Each number is 128 + 32 x the weight over its row's rms, rounded and kept within 0 to 255. Layers, rows and columns count from 0. Numbers have three digits each. The size before them is the row's rms in percent of the matrix's.

# v: layer 8 attention value, 192x192, rms 0.134, rows 2-31, columns 0-95
# o: layer 8 attention output (transposed), 192x192, rms 0.112, rows 2-31, columns 0-95
# q: layer 8 attention query, 192x192, rms 0.0805, rows 32-33, columns 0-95
# k: layer 8 attention key, 192x192, rms 0.0871, rows 32-33, columns 0-95
v2 081:098126175199174177133142149102132182128097094109110117109158211145084163125095090050129147143088135100117087120131125098160090169117154078133126179121158142140116200092165154116140178125173101071133166086096127142124150127145139146190142148126121189166111074158120144092113128182138110193
o2 079:173193165169124124102124169128078060095096120099140191117049110120126121149118099122132101147194124142130151079119098153152081113173114103084095124055161113100125120138117181176081137088104146136150112089179134132106141077140149091136123133130143091168132138145115161188140124143179104155
v3 078:105185154144142174112113132120131145147090186123077162121089157201152136130083099064180200129089138149162092123133128157164104177172103190130097170096126116063109197117161060160124088122146135171150106111115109091163120122218131205112117104164129181133120121123113143177122070198113164128
o3 085:137202149074178103147154115116135102119158129198154132132092106156147083120114159153084113102088174130083114168127115096114061095140153129102134091113108138120112165162115141125146101084182130112124140049101108166101131150151157109153128074138108161130128188152201142146094118080063168178
v4 075:172113156125140164149067143146059151140098117169131176110107156090104112172133069140128125140156142185114161188190139122130167159081173154119104139091162167172113142097206165140105174141211111122143167093130141133171183181158115147117073111125143161132136139114178131175151141135141099088
o4 075:119179152129131147125093122087193105157143155123167102152070144111139095134046137119137079129139122074152154150136118170135101130148079150129138114143197100088090149104009150105149115122099127149084121119165139131142105106132092067132169138065107131125135160129114118148140139107141129131
v5 081:107153117171074197115167075178148118149076123156142110109154095122153137102155086130112185133101167119150111070140133083084140148121154140122162138189180093154188158215098106177163077105122077095080154155127157157122086140163119106182115134114114127139171120131170111100118145170127156074
o5 083:150134131106214064100156128101179144095156147116105110120106150123101107116170126082110140111146101136063164149152122119150143128095098109225183199147111136133127192170088160090131146102102133118139158128151070128140180154078144154132122145144101100141154131140161141072117155116150094129
v6 075:072148084186156153089181189084128103103125168123180105124119097154229178138088115089115121102108142083089145168155171089106111124131160132114134140187137135099104109158121159141099162142104121098126076143105110157100125139102144127090094139077103095036101091135181125128141123090134162130
o6 076:171109169129086111142158077132150184143142087137156114153137126077078088067113109139105138089107153125140123163093112131131072123160163138124122071089166098138089126153107093116063103131152156160142117118088142031167151171139154155059150158148089168185163134175153047111168123098103152048
v7 074:115136093100084153116158101114135123114163060068125184170093091096129164154095132104080162116145098158157097125125150059077119098151144170098093111099096100146112171123155142107220078185146062179115113093160109153115092108120164090173123111107158086129167071163117094083064113087084123162
o7 077:134130147102130120143121187142072142131097140103105130112124208175143110102118099115157140128153160138129146141144136146087083091101159113170151064149110067138146139095055110151118161126170160135099151116160116175117103141143151103094113060143183171139156154096112149152227140130091157099
v8 082:132192118105136162210164121124157158123179146165116186076116111130092084149091113098122138120140072193098093171124182159119148109144125147131046132101138103090169113144132082118137065142155167172149139142233100108092107118178141098159102088174083129157129156158057112127189129102171139076
o8 083:135112098098162160134112097177123096119091149076122048107150145124183106127140114187166102191085161085122111135103105127130076147106168120102093098132118142125116169125121086168134171140132116082107129060111153167158183104112133142152207155102178148087166122115129141109115205149136152119
v9 084:135178167088128142158102157132088130094126086125063151132166165185185081150175177124152141158105151083148177193149113150122111117109130189172198093138114167110038139099119161141175131111087115122103074109149113117184169130097148175104100112105154185097088073124177127116134052137127099166
o9 084:156138066168134146155139110104097124143171151030150164135072129141103115141143184086122160080135081153074126130133143080123116100171125147120140099134191164084108101150161119176152122111142141139144117128084146083132162126094151118159125116143160118146100132134104107163155134148139227124
v10 077:107173100176075149136121161140166101154144128115135132169154124081106110131102147100119090113202113142102126155114136096109131110191075151125114116114120139174173078154110149122116150165065151196129100154152113076079146166097151139127123129119152124137116112068141109203149173100152107149
o10 075:133088131141171176162130160081125166176159128097107091151115101174106175105114155162139082125095101136183143124121128106101142158138123116120087100150170150120115113090099143129080073093135134079060174136095071129151094114183096103100143156140088085098110062110127113102142081177135087108
v11 079:124099139160153155100177104140165155159175068174187103140134185124139133122142139095104141095175104094122079101098166113098100074107117114155161137110189081079141083209062134109156099123149159117158139109087110177094164104114184180122201127170145106107158158171225152145129149159184082143
o11 081:150120133156146096116099150174116127124159121099130100106130128106165115127098085134119150180150124134158122202170138068153128226186115112115096127178190159126150142163154126166185145095140156109125083120166127114165108109133136150125092157179108150129171156123082071116114166148100084100
v12 084:110155090086179163138057138171157174065147147165167129124075111120099135142108100103113080148142154188126189035156065084153183144137152133179126130143137099097142097103077128151165114153117118079100135109112065104130184151128127088167155139134177019095060097171155150072098152129113155122
o12 081:114182175161051186130170137129094129137115160129116121116145131082126086154056069134117165127154111110128158165158129178114055067031123135128126123174156155149129094147120091129095117134148132172192132160107121100152150139179111115078154116104102128133114077091140163069089129074139088103
v13 078:068148117141123119141175201099135187087079108100117111128146183130123150114148115103117066097140099137169151141195153114108152131143128125126157106086190139118138171093090139141103081102159103093097114096096157100159126182123119114133064122081159232174104094115099192167102132099167066138
o13 078:122147170093118053136097140103133120149099142144099209114154144161101163128127182157132135103139088107137115163144072096168123112130057089092087081126089097100122112135187223128136146181123088138114088160103181163112104109114151143067175106179104112150139137102177083115107144112101123110
v14 084:150057146200140144138187118131121110147132136121106141090156166144191150126073108119078130098165135169162060078077206140147122147081113202188157194182140149135107127152072121173091157133120185163101159157103102140129123066147174096114152130168157130159148128144164075124111110147114117118
o14 084:166162145061089085118102200110169109059162123134110070165125104152148134143152089115114130080130112056156123121104084110138157167159121148092127133108115117173155103119202113147142131095077171076108103112156099114193119116158108122120197111109121169177189117099139140078155123142123142161
v15 084:169108159149141164076126127123112150116157074126103129132099079087066138145085144163113127147104124119125107130124112137177138167136063177177168114129143131154111114157109096115147128141135161116135149089157111157132116164145118108154119097117101095134082109153085136104092151184087118158
o15 083:133123098178143089187120150124121087138088144064056133178129159121136127118130155107141158119177082091131141180129137172146153087153165153146142103110118136169071157134141147138133146165115125138125090124116098096085127104172203174170206081114152151132112094061086138134161096146068148149
v16 075:148096092076119123086124116141122142118084107100159115089158120162163097159141131097127103137157132111177079106102129096092134111144169116121089075119164139130168173116133112146156129102054118113139110105145185108156099166093099094151093109134178178169108124084117104113094091050096097176
o16 081:068128131129148134107160164098120103126155118096162123123120172101080083113118147159233115038091137100179123164131131124105215176090122094157158114084150109134092133120102075121110136094167075122166102139124076157080114102134153166112161097173120155103164155108144095088164153167105150110
v17 088:150205146090159082145157117132174073173136166148104142159154088086105080140171139113119121108153114091130103125140103124139101145151077136132114048127159142143151102149148138134100138094094173179089083097184190093087096172063107102123103097149131135177072162117089136190147159071160146094
o17 083:172171103132164105174129104098099135159146209094160121113103151194134185088173120168146127143101108101147053163156079133139067137128100104105132108131120083109090128101160076131178101163104093101107161176130051107128148134151094213142143120086114143085147128107158092142098123129172130115
v18 085:103148160124141181148150091184138151125061143134106128118100118090135116137082101136095102129135132174132111140113113101124170116178113066127140079135179138140158039141156140106125044135190133197089117148149186135162140178125168128138111089132137154097131139126148069137115115118143152120
o18 085:162096129145200134147142161143141225194160154144161157141103117124039133074103148124074144112153174154104152126082125152107182099138125131140068149114165123133165151131131141155110116191099142149114114139142103127107113141098129151102140127170166094169145162148163153102089117102148170095
v19 078:101159136170137134136096103143183124137125162101158107110165129140108098130119146147087107113110107078171096112093198117124147072180056125101132113097135087081158163128012109179159147156131110133169130139127132094111115132085131184148122142128175092166158065173174098124155155136138129161
o19 078:042111093101158126177097187147140143124201125098085178158112103142086079179118063136135118109136127156133109133164102150124137129163149085134136173121096138146117144136139146055156125115117108091166197123165141129132151093169155144071154104141169129166100119132134081159095101104182197139
v20 078:092095116124135118058081149113089124101177157165162135126180110154150126108158122116178109063145107152106096203157116131113116097159123114118146140107117126166194119139116156148152145160106170183183128144194130079104142130160098123087206176152123038115123164096133118113128117137108100065
o20 076:205158075107118131174137144138147112159124136143130150081146104142090156055117160152175130141075105120124130042175186161121090157144115157104089135162182132129071152120090078097126161085114102105117159159144109094109164194187152141110105127168090162192069162134146078081138125169083111096
v21 081:155162083091186163136119108161132129150160130113070153150112143109131133121083114128146111125073126105146084073150081162139062094156134081112150066138134132090098150179146137133108145140124137116058157069118177127114163138086154166193129169137099076116131252137126114135106109135084174115
o21 080:166081148185135031116128169111114117152115123126205179144120145088144148147140134126083081088058064069135147133112125157118155175169121120136144114149057110198096101064115100156184110122167107173122037138116122146152132147124133109088109124086130117155146148074166207124099151098138121108
v22 094:120175112189103114100120157129100123135105154144107124131140111143169178115145140140103139110071155122136158157183173147119160184132117152100097169116109105171141128083196119181142174137123075124118134117078110163126145114181077139166154136145095155171124094125111138124117082136114129207
o22 088:111096125088058086143139149113116092120120070110144082125129062151170104106142148146144123102156120106047102078165105130122072119153159176134190114087104121096080136116078167103119162095158133072154128141099085160137177098112129136107081131084121155063105151163151130122155118115145083127
v23 081:139135106070130120107141112130104114162099167133126175090097079093087110069083146099137096108147119170061101105161142121133133102080128153129145154176116151116102099099164135092189100099156163120170153157193159125173128115097108112154177094116178073096084191125074118159097157098142148088
o23 082:114115145145072086161124171115134127095095122164145134140133175100123138147136164119154127181163145177150131079116091166123187093091081117204174127146136119049127141199130115123092170172170085108108108132142088096085159140167126054106150122123125190103159105138106117106130142169106137142
v24 072:089135126169100112211081138116092172106158106103119120136174125168099053119190116071112094144096198117067140188058122124123137091167112144113143116112141155178114097114130134157153160174106053100108122094118080172128193176131067102124121129139163109135163126161121065146132132123104137147
o24 075:150133114191174192092141053125138136069180087124156155171066097146127135093112115104115158117091101138089139092201132102135095113133109134092182124186128113105137112133125201103126176197150157101142146169190127166166154089196170118107114130118156136147118111038096145147177142099149078096
v25 080:090128168104157110156110150147150131142144131148178186115133106146084058113130080163093083167160116078120182122123092180162148122156157170136114095094096210072124126140127211163151084115189147120160108101151057128107111135122106139179089177146148122120147134130107094204137155080184126089
o25 090:147145139144110145130134132145132165129149123132143122192126113084095099140091137156070073132139117126107087154132130126141064153121101120113154105105127128133172087099211102148091168128067170112125141108100134104096106127125100064118175125132145099154132148159096133098107150105096161132
v26 079:083101113138141141141119131137157158143123181068100115165163125098090160100101114069083137157068094104182117149093112206105178127189183097104118117112148190126093123104154170097111155156184106077169102135143063141130102139115122112123128105102166141123090113167181087151135123124187124105
o26 078:150136099133093108142118138142068114172181138170043187162162115093148119114128097127149109138157114179133107131178152051104107095103106136165125114132130169178132108137193063117118090127099166128118121122126136172150128130130155115123154137140155161093108150150114150110096078112069123080
v27 083:150129028136110078149126133141204136145159093190146115098058177108101118138150118106160113108159137113089087099184089138162150145138184191164111148141136096169124116105160157086117141129144109124157131131126177122104140105157066139099144115126117120173090143150121161173109113128098138087
o27 082:139145123140105101132079089147121146133097153118152112174128099122101095147171131137106103180172165136116157125044069089129111156103075118115090179110086160150088179098083078122074145142136096132147144096121150145105083122121120142115175082099087096059159117132106125110133084197128140187
v28 082:123101194148122110175106092080117113095088172167177157127110214101181144117177106145135175120054112104095101100128057124112126120145131152147090168143126147120131173097132162152154157136161052119120129115056078221130128088189152125164135144120106144092094216148141177119157122135128179174
o28 081:129130108106109160085196153092078157180066096140115163130078128103112112067105069179097157151137112150100157148059104163074109110175111117134185120174134177126139141143171157119137182042101063109157130138126107155123149097125099192125157150146118110076134145065094148103131111127091144082
v29 082:095161121164126114164105184190101141126121162155117145104114124179165102103145110147144078127099138160106147103109232097106182160061144126107102146122112085139162162139180137133139057132157117175169070131188132127099148140088139151143153145172200160104124092164103149123199104142079168171
o29 077:103102170110137153073178134108156121121174089153159134114116110100097054154093163151133177079117110141189091103106117082138062101157134151099151156203131123126103157178097141120131111137094104122143140141139162113151164162112144097158094096088114163122173123116154062100150119162213102173
v30 080:112116138190131144118173155142137155148114137183145156137176101148109123113143143119160128158068105141106135147150224120109219145145163137133126094084104183110162158113192127161079114136120141156147126134128071189143141149161109101120142078128170124147120153085117121099176146097090116143
o30 082:141130167078141144131132102158111104139097127132154078083078079049114068102104102111137087106127140167138148128117126129159071136163161147156114169194085121100088130124100124114192140100121103100111122194139112097145118088128201078069085135084118142147165090146173099145092141126074140065
v31 085:104117127123126166185085103101144180175106109146126080138128152153136100181115155153126088169167135121124090113093121156179148220117115111123137140144173176071134064185087115133127134163070144100172087146103120085157118159051087140105114119119151128158097138144097119190113158118129066116
o31 081:150092135133101126078124076104110083108110147126074116127146124109120134093177102111152152091106113147110089122140077164122108127092113140144085140142165127154133100102139133115144105104132163166106130137128144162162083151195084091126114176145162161111133159123138183132119085119075179159
q32 048:116206190183133091192098135067142122139118138139138171114108150119113108110097055134131133180157100075095195213160080085123108117098125084127143178192139098137131163097106127133167159150169169102122102138124129115123124112116137111115068162188193080184148103049093128115088144105120169153
k32 045:139111139097154107124149081097120204130107117137129091160141134127153128099097107093096119105141170190186094058070150163118208135133157150116154146114097121108119172106115126143121131093103077156131124139115170136118116144159101095172174100136090169069172145177139143128126145103142140151
q33 049:115127089079096164108126113098099122131133088096123148133116077181120158173097162129154030091124154097132094137080106087127136139075141182162090156135142090131180099086088090193088153101102162161045126134191113157167170133143126149144123153123101167144135136156123150185182080170132176099
k33 047:129134144157143121111130115174153085090128141151109123127127151067164167092119115100130177157141114106076076157131223129116142111150109166082108109112179124113142122120131164139182125181146134130133083219082103147105081127156124186099132096087169084095102132103146107130110114135068126162